{"hidden_size": 96, "hidden_act": "squared_relu", "norm_eps": 1e-05, "attn_scale": 0.336, "tie_word_embeddings": false, "extras": ["capped logits"], "init_std_up": 0.0551, "batch_tokens": 32768, "max_seq_len": 256}
Each number is 200 + 30 x the weight over its row's rms, rounded and kept within 0 to 999. Layers, rows and columns count from 0. The size before them is the row's rms in percent of the matrix's.

# down: layer 4 MLP down (transposed), 384x96, rms 0.0393, rows 279-295, columns 0-95
# up: layer 4 MLP up, 384x96, rms 0.223, rows 280-295, columns 0-95
down279,093,212,169,148,165,196,234,177,159,205,157,180,169,169,192,181,227,131,228,243,221,146,177,219,224,169,204,157,229,160,203,202,229,206,251,157,178,210,235,175,228,192,207,220,196,177,195,213,226,187,219,214,155,239,235,188,208,152,168,206,241,213,199,154,220,230,167,198,188,218,205,134,202,201,214,175,231,215,242,185,216,207,162,140,214,226,235,194,234,200,182,197,165,236,136,135,174
up280,094,178,249,207,156,196,193,164,203,190,256,217,202,226,223,136,191,187,202,243,213,186,266,180,215,190,226,184,143,185,245,195,197,140,216,173,212,185,232,146,177,223,226,249,213,249,212,206,249,204,197,197,215,218,174,205,204,182,216,251,219,187,195,173,224,217,174,235,191,205,230,198,211,183,216,181,164,152,179,193,159,206,178,140,162,198,215,199,170,155,244,275,207,196,133,162,179
down280,094,222,221,199,215,190,209,251,197,184,200,226,225,210,194,282,177,167,166,189,211,221,162,225,199,185,151,202,229,212,215,190,192,246,171,217,175,224,188,195,197,225,198,159,196,174,200,173,177,220,165,185,196,204,161,186,233,206,195,158,210,236,225,228,198,175,238,201,166,179,146,224,201,253,130,148,141,199,216,281,258,236,242,245,234,145,211,205,196,223,185,164,156,232,176,205,213
up281,097,224,195,218,204,239,220,213,168,210,220,200,271,231,189,171,227,203,138,174,246,164,208,176,179,229,228,183,168,188,218,240,145,173,202,201,221,254,183,161,195,195,204,173,187,197,225,194,159,195,162,201,219,214,217,164,247,194,194,223,213,239,251,200,215,165,228,186,263,208,182,151,196,163,271,217,186,180,150,246,181,241,171,223,191,228,245,199,169,194,184,166,149,192,232,245,157
down281,096,171,152,223,179,198,185,195,193,178,172,236,224,194,248,211,155,222,262,186,118,211,204,176,176,213,173,191,248,173,154,168,220,179,212,212,207,177,222,228,200,167,218,221,173,254,218,227,166,228,197,241,186,182,240,172,174,245,178,211,209,166,216,198,152,251,214,180,167,220,245,135,137,168,207,182,206,224,187,174,166,184,191,184,224,143,164,217,253,187,217,246,209,204,187,178,180
up282,089,251,217,249,196,272,259,195,202,195,232,250,194,193,181,220,197,255,179,197,185,228,192,222,200,216,212,181,189,229,248,207,185,207,195,203,163,199,226,178,218,249,212,206,208,141,174,214,144,220,271,231,178,167,186,242,244,212,164,177,206,183,218,165,209,168,184,235,172,214,192,263,220,203,186,203,234,191,179,221,230,161,134,166,209,193,163,200,191,236,231,202,263,176,179,165,157
down282,095,172,191,209,203,262,195,242,286,245,235,204,152,246,255,172,178,136,164,174,195,163,234,213,175,145,185,260,185,151,186,207,260,195,201,206,177,173,169,204,152,144,255,141,181,174,198,224,157,211,188,175,185,208,212,172,190,193,161,206,204,190,207,224,188,196,223,180,176,204,193,183,180,213,220,224,226,191,186,222,192,229,180,162,170,211,200,219,172,162,171,202,150,200,174,206,207
up283,097,178,190,185,204,208,161,180,219,215,183,222,233,190,104,146,214,211,171,222,170,198,218,204,247,264,255,227,146,194,209,204,153,208,214,227,205,194,217,170,196,208,180,184,125,209,191,152,190,225,185,206,195,205,205,252,211,201,214,232,205,235,199,161,215,232,205,234,215,172,259,196,180,204,177,176,206,200,173,150,165,221,239,253,249,233,211,140,214,221,249,187,177,205,239,231,222
down283,096,241,219,234,174,184,202,210,232,167,220,262,170,201,200,227,215,167,207,236,200,210,200,203,201,206,94,239,268,186,148,198,198,220,209,169,247,173,172,237,212,183,246,210,259,179,146,223,213,227,227,209,228,210,147,147,204,222,200,178,193,186,217,218,226,195,162,214,221,240,195,216,241,178,167,209,187,173,181,192,250,202,202,179,117,158,201,223,181,191,186,199,184,210,202,178,161
up284,103,172,257,223,162,213,222,196,173,191,253,189,117,169,159,202,197,212,207,173,199,195,236,180,178,179,214,188,249,228,235,229,209,212,126,231,246,162,205,213,184,226,203,230,198,241,163,191,203,205,235,166,213,183,231,154,221,154,251,163,192,217,206,216,259,182,145,200,221,211,190,206,216,192,177,171,173,196,249,203,230,170,220,249,221,212,206,204,170,207,262,173,229,252,201,241,219
down284,098,236,165,201,213,182,198,185,196,207,170,200,214,242,229,176,210,215,214,199,204,244,202,267,172,190,201,254,200,161,176,183,143,202,265,178,142,194,228,205,207,177,248,165,167,195,204,145,180,225,154,211,220,197,172,238,167,170,120,176,195,197,198,198,242,226,188,230,233,215,201,202,265,231,229,183,206,261,191,196,205,212,210,205,173,176,236,219,225,236,197,276,202,245,155,203,221
up285,114,194,192,247,147,209,220,142,178,164,238,180,178,217,154,203,232,256,207,171,206,229,221,202,220,213,187,241,232,230,270,163,181,212,166,203,161,212,186,193,181,209,185,181,218,209,260,259,210,202,197,211,174,213,194,215,230,232,201,190,227,195,188,178,186,257,162,163,170,223,213,200,201,159,217,182,164,250,195,209,200,194,193,198,180,254,214,251,172,220,262,215,191,151,241,271,250
down285,100,230,170,208,208,229,225,140,185,118,206,243,224,189,218,169,214,198,193,158,151,243,179,233,197,227,227,188,196,217,196,154,230,261,144,196,220,169,161,220,234,201,194,212,155,214,194,210,166,207,219,160,238,223,223,228,202,168,256,206,179,198,176,197,163,212,201,138,164,229,154,173,201,250,220,215,149,179,234,189,195,258,215,228,194,209,215,217,180,236,217,235,193,182,203,255,231
up286,095,172,221,194,164,208,169,205,232,176,196,226,236,239,196,225,184,172,218,156,169,185,140,165,200,174,186,158,167,194,184,203,170,257,241,235,187,243,168,217,223,233,187,182,199,158,191,224,232,163,157,231,229,225,214,212,196,187,187,163,179,210,194,185,200,182,174,219,190,226,218,263,196,192,165,230,220,220,204,214,171,221,182,182,192,120,184,207,204,169,170,65,216,184,192,213,211
down286,096,232,178,250,181,233,227,204,208,191,149,194,233,186,170,169,163,199,224,176,148,181,204,224,177,193,209,174,259,196,202,196,169,153,187,226,196,96,216,237,143,168,239,236,231,172,256,194,150,193,173,269,174,204,202,165,174,218,191,262,209,207,193,255,181,165,166,228,182,195,209,183,226,252,224,191,191,214,202,206,202,235,198,187,244,217,189,228,190,185,195,222,170,198,189,175,172
up287,100,255,218,174,158,230,188,237,190,157,194,191,218,165,204,145,181,205,198,208,227,220,263,197,184,276,202,237,179,215,216,158,202,185,143,175,213,185,216,255,219,219,234,210,158,164,169,152,213,218,180,224,190,240,164,205,224,232,232,159,221,220,205,211,218,205,227,249,186,228,215,259,225,158,163,183,234,207,198,207,186,201,160,203,140,157,208,237,200,176,197,189,229,219,182,183,273
down287,105,144,164,195,252,219,190,222,173,172,216,230,166,230,145,215,173,233,199,195,209,199,221,199,228,189,165,208,162,188,260,219,263,170,267,255,266,211,157,212,197,150,173,197,211,163,202,260,221,203,212,196,165,201,231,164,178,177,143,197,173,172,223,258,186,195,204,195,173,139,195,161,184,181,165,216,204,192,179,251,215,230,207,211,219,216,171,165,203,220,220,182,208,179,230,195,166
up288,096,204,225,166,173,215,226,206,182,205,200,182,214,199,252,214,163,265,253,220,156,211,154,177,212,238,171,176,188,204,166,188,198,194,273,246,196,222,226,164,234,279,211,222,191,202,187,185,222,269,210,186,176,210,161,208,271,207,193,167,168,240,253,214,174,187,184,181,236,201,143,195,198,172,182,187,188,242,192,206,215,154,200,170,180,229,260,187,239,183,231,212,208,163,180,170,192
down288,097,234,179,214,204,241,189,205,279,290,217,239,173,173,165,236,231,218,207,205,201,141,231,221,232,212,259,161,192,209,229,170,176,189,193,180,187,259,180,186,223,230,227,175,194,204,156,211,172,218,185,252,177,191,174,227,200,156,205,258,244,167,181,207,185,212,251,224,157,208,247,184,151,217,211,215,189,204,240,235,233,212,202,211,180,194,214,194,162,192,202,192,175,211,226,235,254
up289,096,155,191,165,171,188,206,176,233,216,193,179,237,177,198,210,229,157,228,221,224,203,234,218,156,147,246,186,154,189,216,144,194,213,193,141,159,217,173,207,189,210,216,231,112,159,198,188,160,183,200,222,185,190,190,225,221,181,182,201,230,200,272,169,172,211,220,184,192,197,198,156,179,187,225,208,169,170,209,172,186,236,182,232,214,232,202,185,272,251,221,160,223,196,154,126,218
down289,098,307,175,232,185,193,186,227,157,195,165,186,228,192,215,182,173,216,170,143,185,211,196,181,193,201,213,190,209,192,181,189,162,158,196,178,199,167,127,208,212,195,239,163,265,197,246,207,224,173,244,170,213,212,264,191,130,245,211,229,201,182,152,202,195,207,260,209,204,189,190,214,164,195,231,197,233,247,183,201,184,234,202,164,174,189,226,217,179,188,228,175,180,261,200,230,187
up290,099,179,195,194,185,215,249,234,188,193,159,151,241,219,214,218,176,194,204,187,205,213,184,228,219,210,163,210,207,246,200,174,178,222,180,214,214,171,136,248,188,197,208,226,185,227,225,233,255,232,141,212,160,223,273,144,215,138,232,202,175,254,221,223,219,222,208,185,143,212,217,161,192,235,200,237,199,171,179,165,159,220,258,190,211,205,271,178,209,192,196,208,205,205,268,199,197
down290,098,187,216,184,236,164,204,186,163,200,237,174,208,130,250,182,231,183,161,249,194,187,207,232,144,237,188,219,242,169,230,188,220,194,183,210,219,239,181,196,232,194,264,202,219,185,148,192,211,176,231,203,227,188,165,254,217,222,173,183,119,175,187,201,195,212,214,233,235,186,199,200,191,126,251,193,182,211,219,180,239,189,246,231,237,195,194,190,250,197,155,210,179,150,187,212,251
up291,096,181,234,243,231,184,201,249,193,190,200,213,185,250,199,166,176,237,265,156,175,213,207,191,251,172,221,180,189,221,196,169,209,256,220,189,290,228,176,215,188,179,222,222,245,173,194,185,196,173,208,213,191,135,215,167,201,203,188,229,241,203,234,166,166,159,182,179,240,195,211,185,193,175,225,168,179,188,238,111,189,212,212,195,277,225,193,190,223,191,202,200,174,243,212,159,170
down291,098,193,157,173,195,194,187,149,197,176,176,166,185,233,213,222,193,236,176,157,226,226,220,196,163,182,195,242,192,178,252,200,213,202,163,184,210,179,186,207,232,185,222,150,169,171,166,204,252,213,218,198,207,172,209,235,202,229,194,193,257,154,203,219,232,206,176,232,258,189,133,221,192,196,284,216,152,221,169,193,185,195,261,275,156,160,215,199,203,224,253,231,205,176,212,231,232
up292,102,177,285,161,256,260,238,220,178,197,185,196,194,215,140,189,200,229,192,169,226,204,164,231,174,199,201,202,194,180,179,192,246,212,155,172,198,224,192,233,182,152,239,200,227,188,185,166,131,139,205,168,214,199,230,177,250,163,250,237,207,235,218,210,198,144,193,208,189,222,220,211,171,190,157,160,220,208,154,179,233,228,157,182,209,210,224,193,173,248,219,200,216,187,185,146,206
down292,096,211,172,221,238,193,184,200,193,191,255,216,164,211,226,204,150,171,227,174,196,280,188,173,182,200,243,196,223,270,166,177,221,176,245,218,148,166,183,217,155,216,172,188,213,216,256,200,253,253,141,207,138,200,185,250,218,203,197,172,242,200,165,150,228,223,208,187,230,202,201,182,193,187,224,188,205,203,192,229,169,251,180,180,210,198,245,201,207,166,223,181,186,200,247,247,161
up293,090,148,207,182,212,171,179,221,196,174,223,199,216,196,205,200,171,202,134,186,196,185,150,204,178,153,158,206,177,157,170,181,216,188,174,159,171,188,176,153,139,215,249,184,220,202,193,270,208,179,200,176,221,222,238,176,188,184,201,220,195,195,213,163,216,248,172,208,154,195,196,207,222,243,185,249,239,124,140,205,190,230,215,152,173,197,157,243,144,209,170,165,253,197,199,213,230
down293,092,182,202,293,231,216,184,174,177,179,227,208,209,230,217,197,224,217,268,236,230,218,237,209,217,252,218,205,193,288,222,204,201,219,219,209,274,202,199,199,242,178,159,170,169,221,191,157,251,215,161,220,222,165,204,230,188,226,220,203,246,209,215,232,160,210,173,208,221,220,262,213,198,174,160,189,184,266,242,228,209,193,170,189,209,215,218,153,193,181,186,208,165,185,218,165,196
up294,106,149,202,249,218,159,226,246,181,163,190,175,176,183,159,160,137,179,206,245,179,196,190,154,209,171,181,241,213,216,156,178,216,209,177,240,199,216,154,253,161,168,151,218,200,201,203,232,203,188,154,210,209,177,196,206,166,163,240,218,259,234,176,209,239,154,195,227,208,250,239,154,209,156,185,170,189,193,181,237,218,222,232,255,224,209,217,169,195,186,166,218,193,255,197,191,228
down294,105,235,182,190,212,201,179,114,204,201,212,181,230,190,271,222,198,187,228,248,224,163,187,195,251,209,240,269,265,154,210,206,197,209,211,214,177,202,236,223,235,177,164,204,195,209,196,184,187,110,159,218,167,219,169,165,212,225,252,200,244,190,199,220,162,178,181,257,163,169,213,183,184,229,260,216,188,167,195,209,212,194,143,173,223,225,215,218,218,203,201,214,218,172,180,209,200
up295,096,164,137,177,171,219,272,221,242,209,206,231,253,201,208,242,185,224,215,208,188,181,228,196,184,222,177,236,169,207,218,182,210,216,220,181,220,191,211,171,181,199,272,217,151,215,223,201,196,194,192,182,217,181,200,202,248,247,180,120,195,199,189,195,198,126,160,195,187,205,198,147,201,165,227,202,198,207,125,226,222,170,217,201,163,164,223,171,139,138,224,210,173,161,207,210,224
down295,100,202,184,233,230,202,214,171,139,243,240,177,198,251,134,189,147,244,174,235,182,169,213,249,175,188,178,183,213,201,197,189,238,199,147,236,230,236,222,211,226,177,135,247,235,225,225,181,151,210,215,211,165,230,218,196,192,199,195,220,192,190,196,186,204,203,173,167,255,197,200,233,135,196,182,202,196,170,264,135,235,231,174,200,219,221,185,226,193,220,191,164,198,157,253,186,202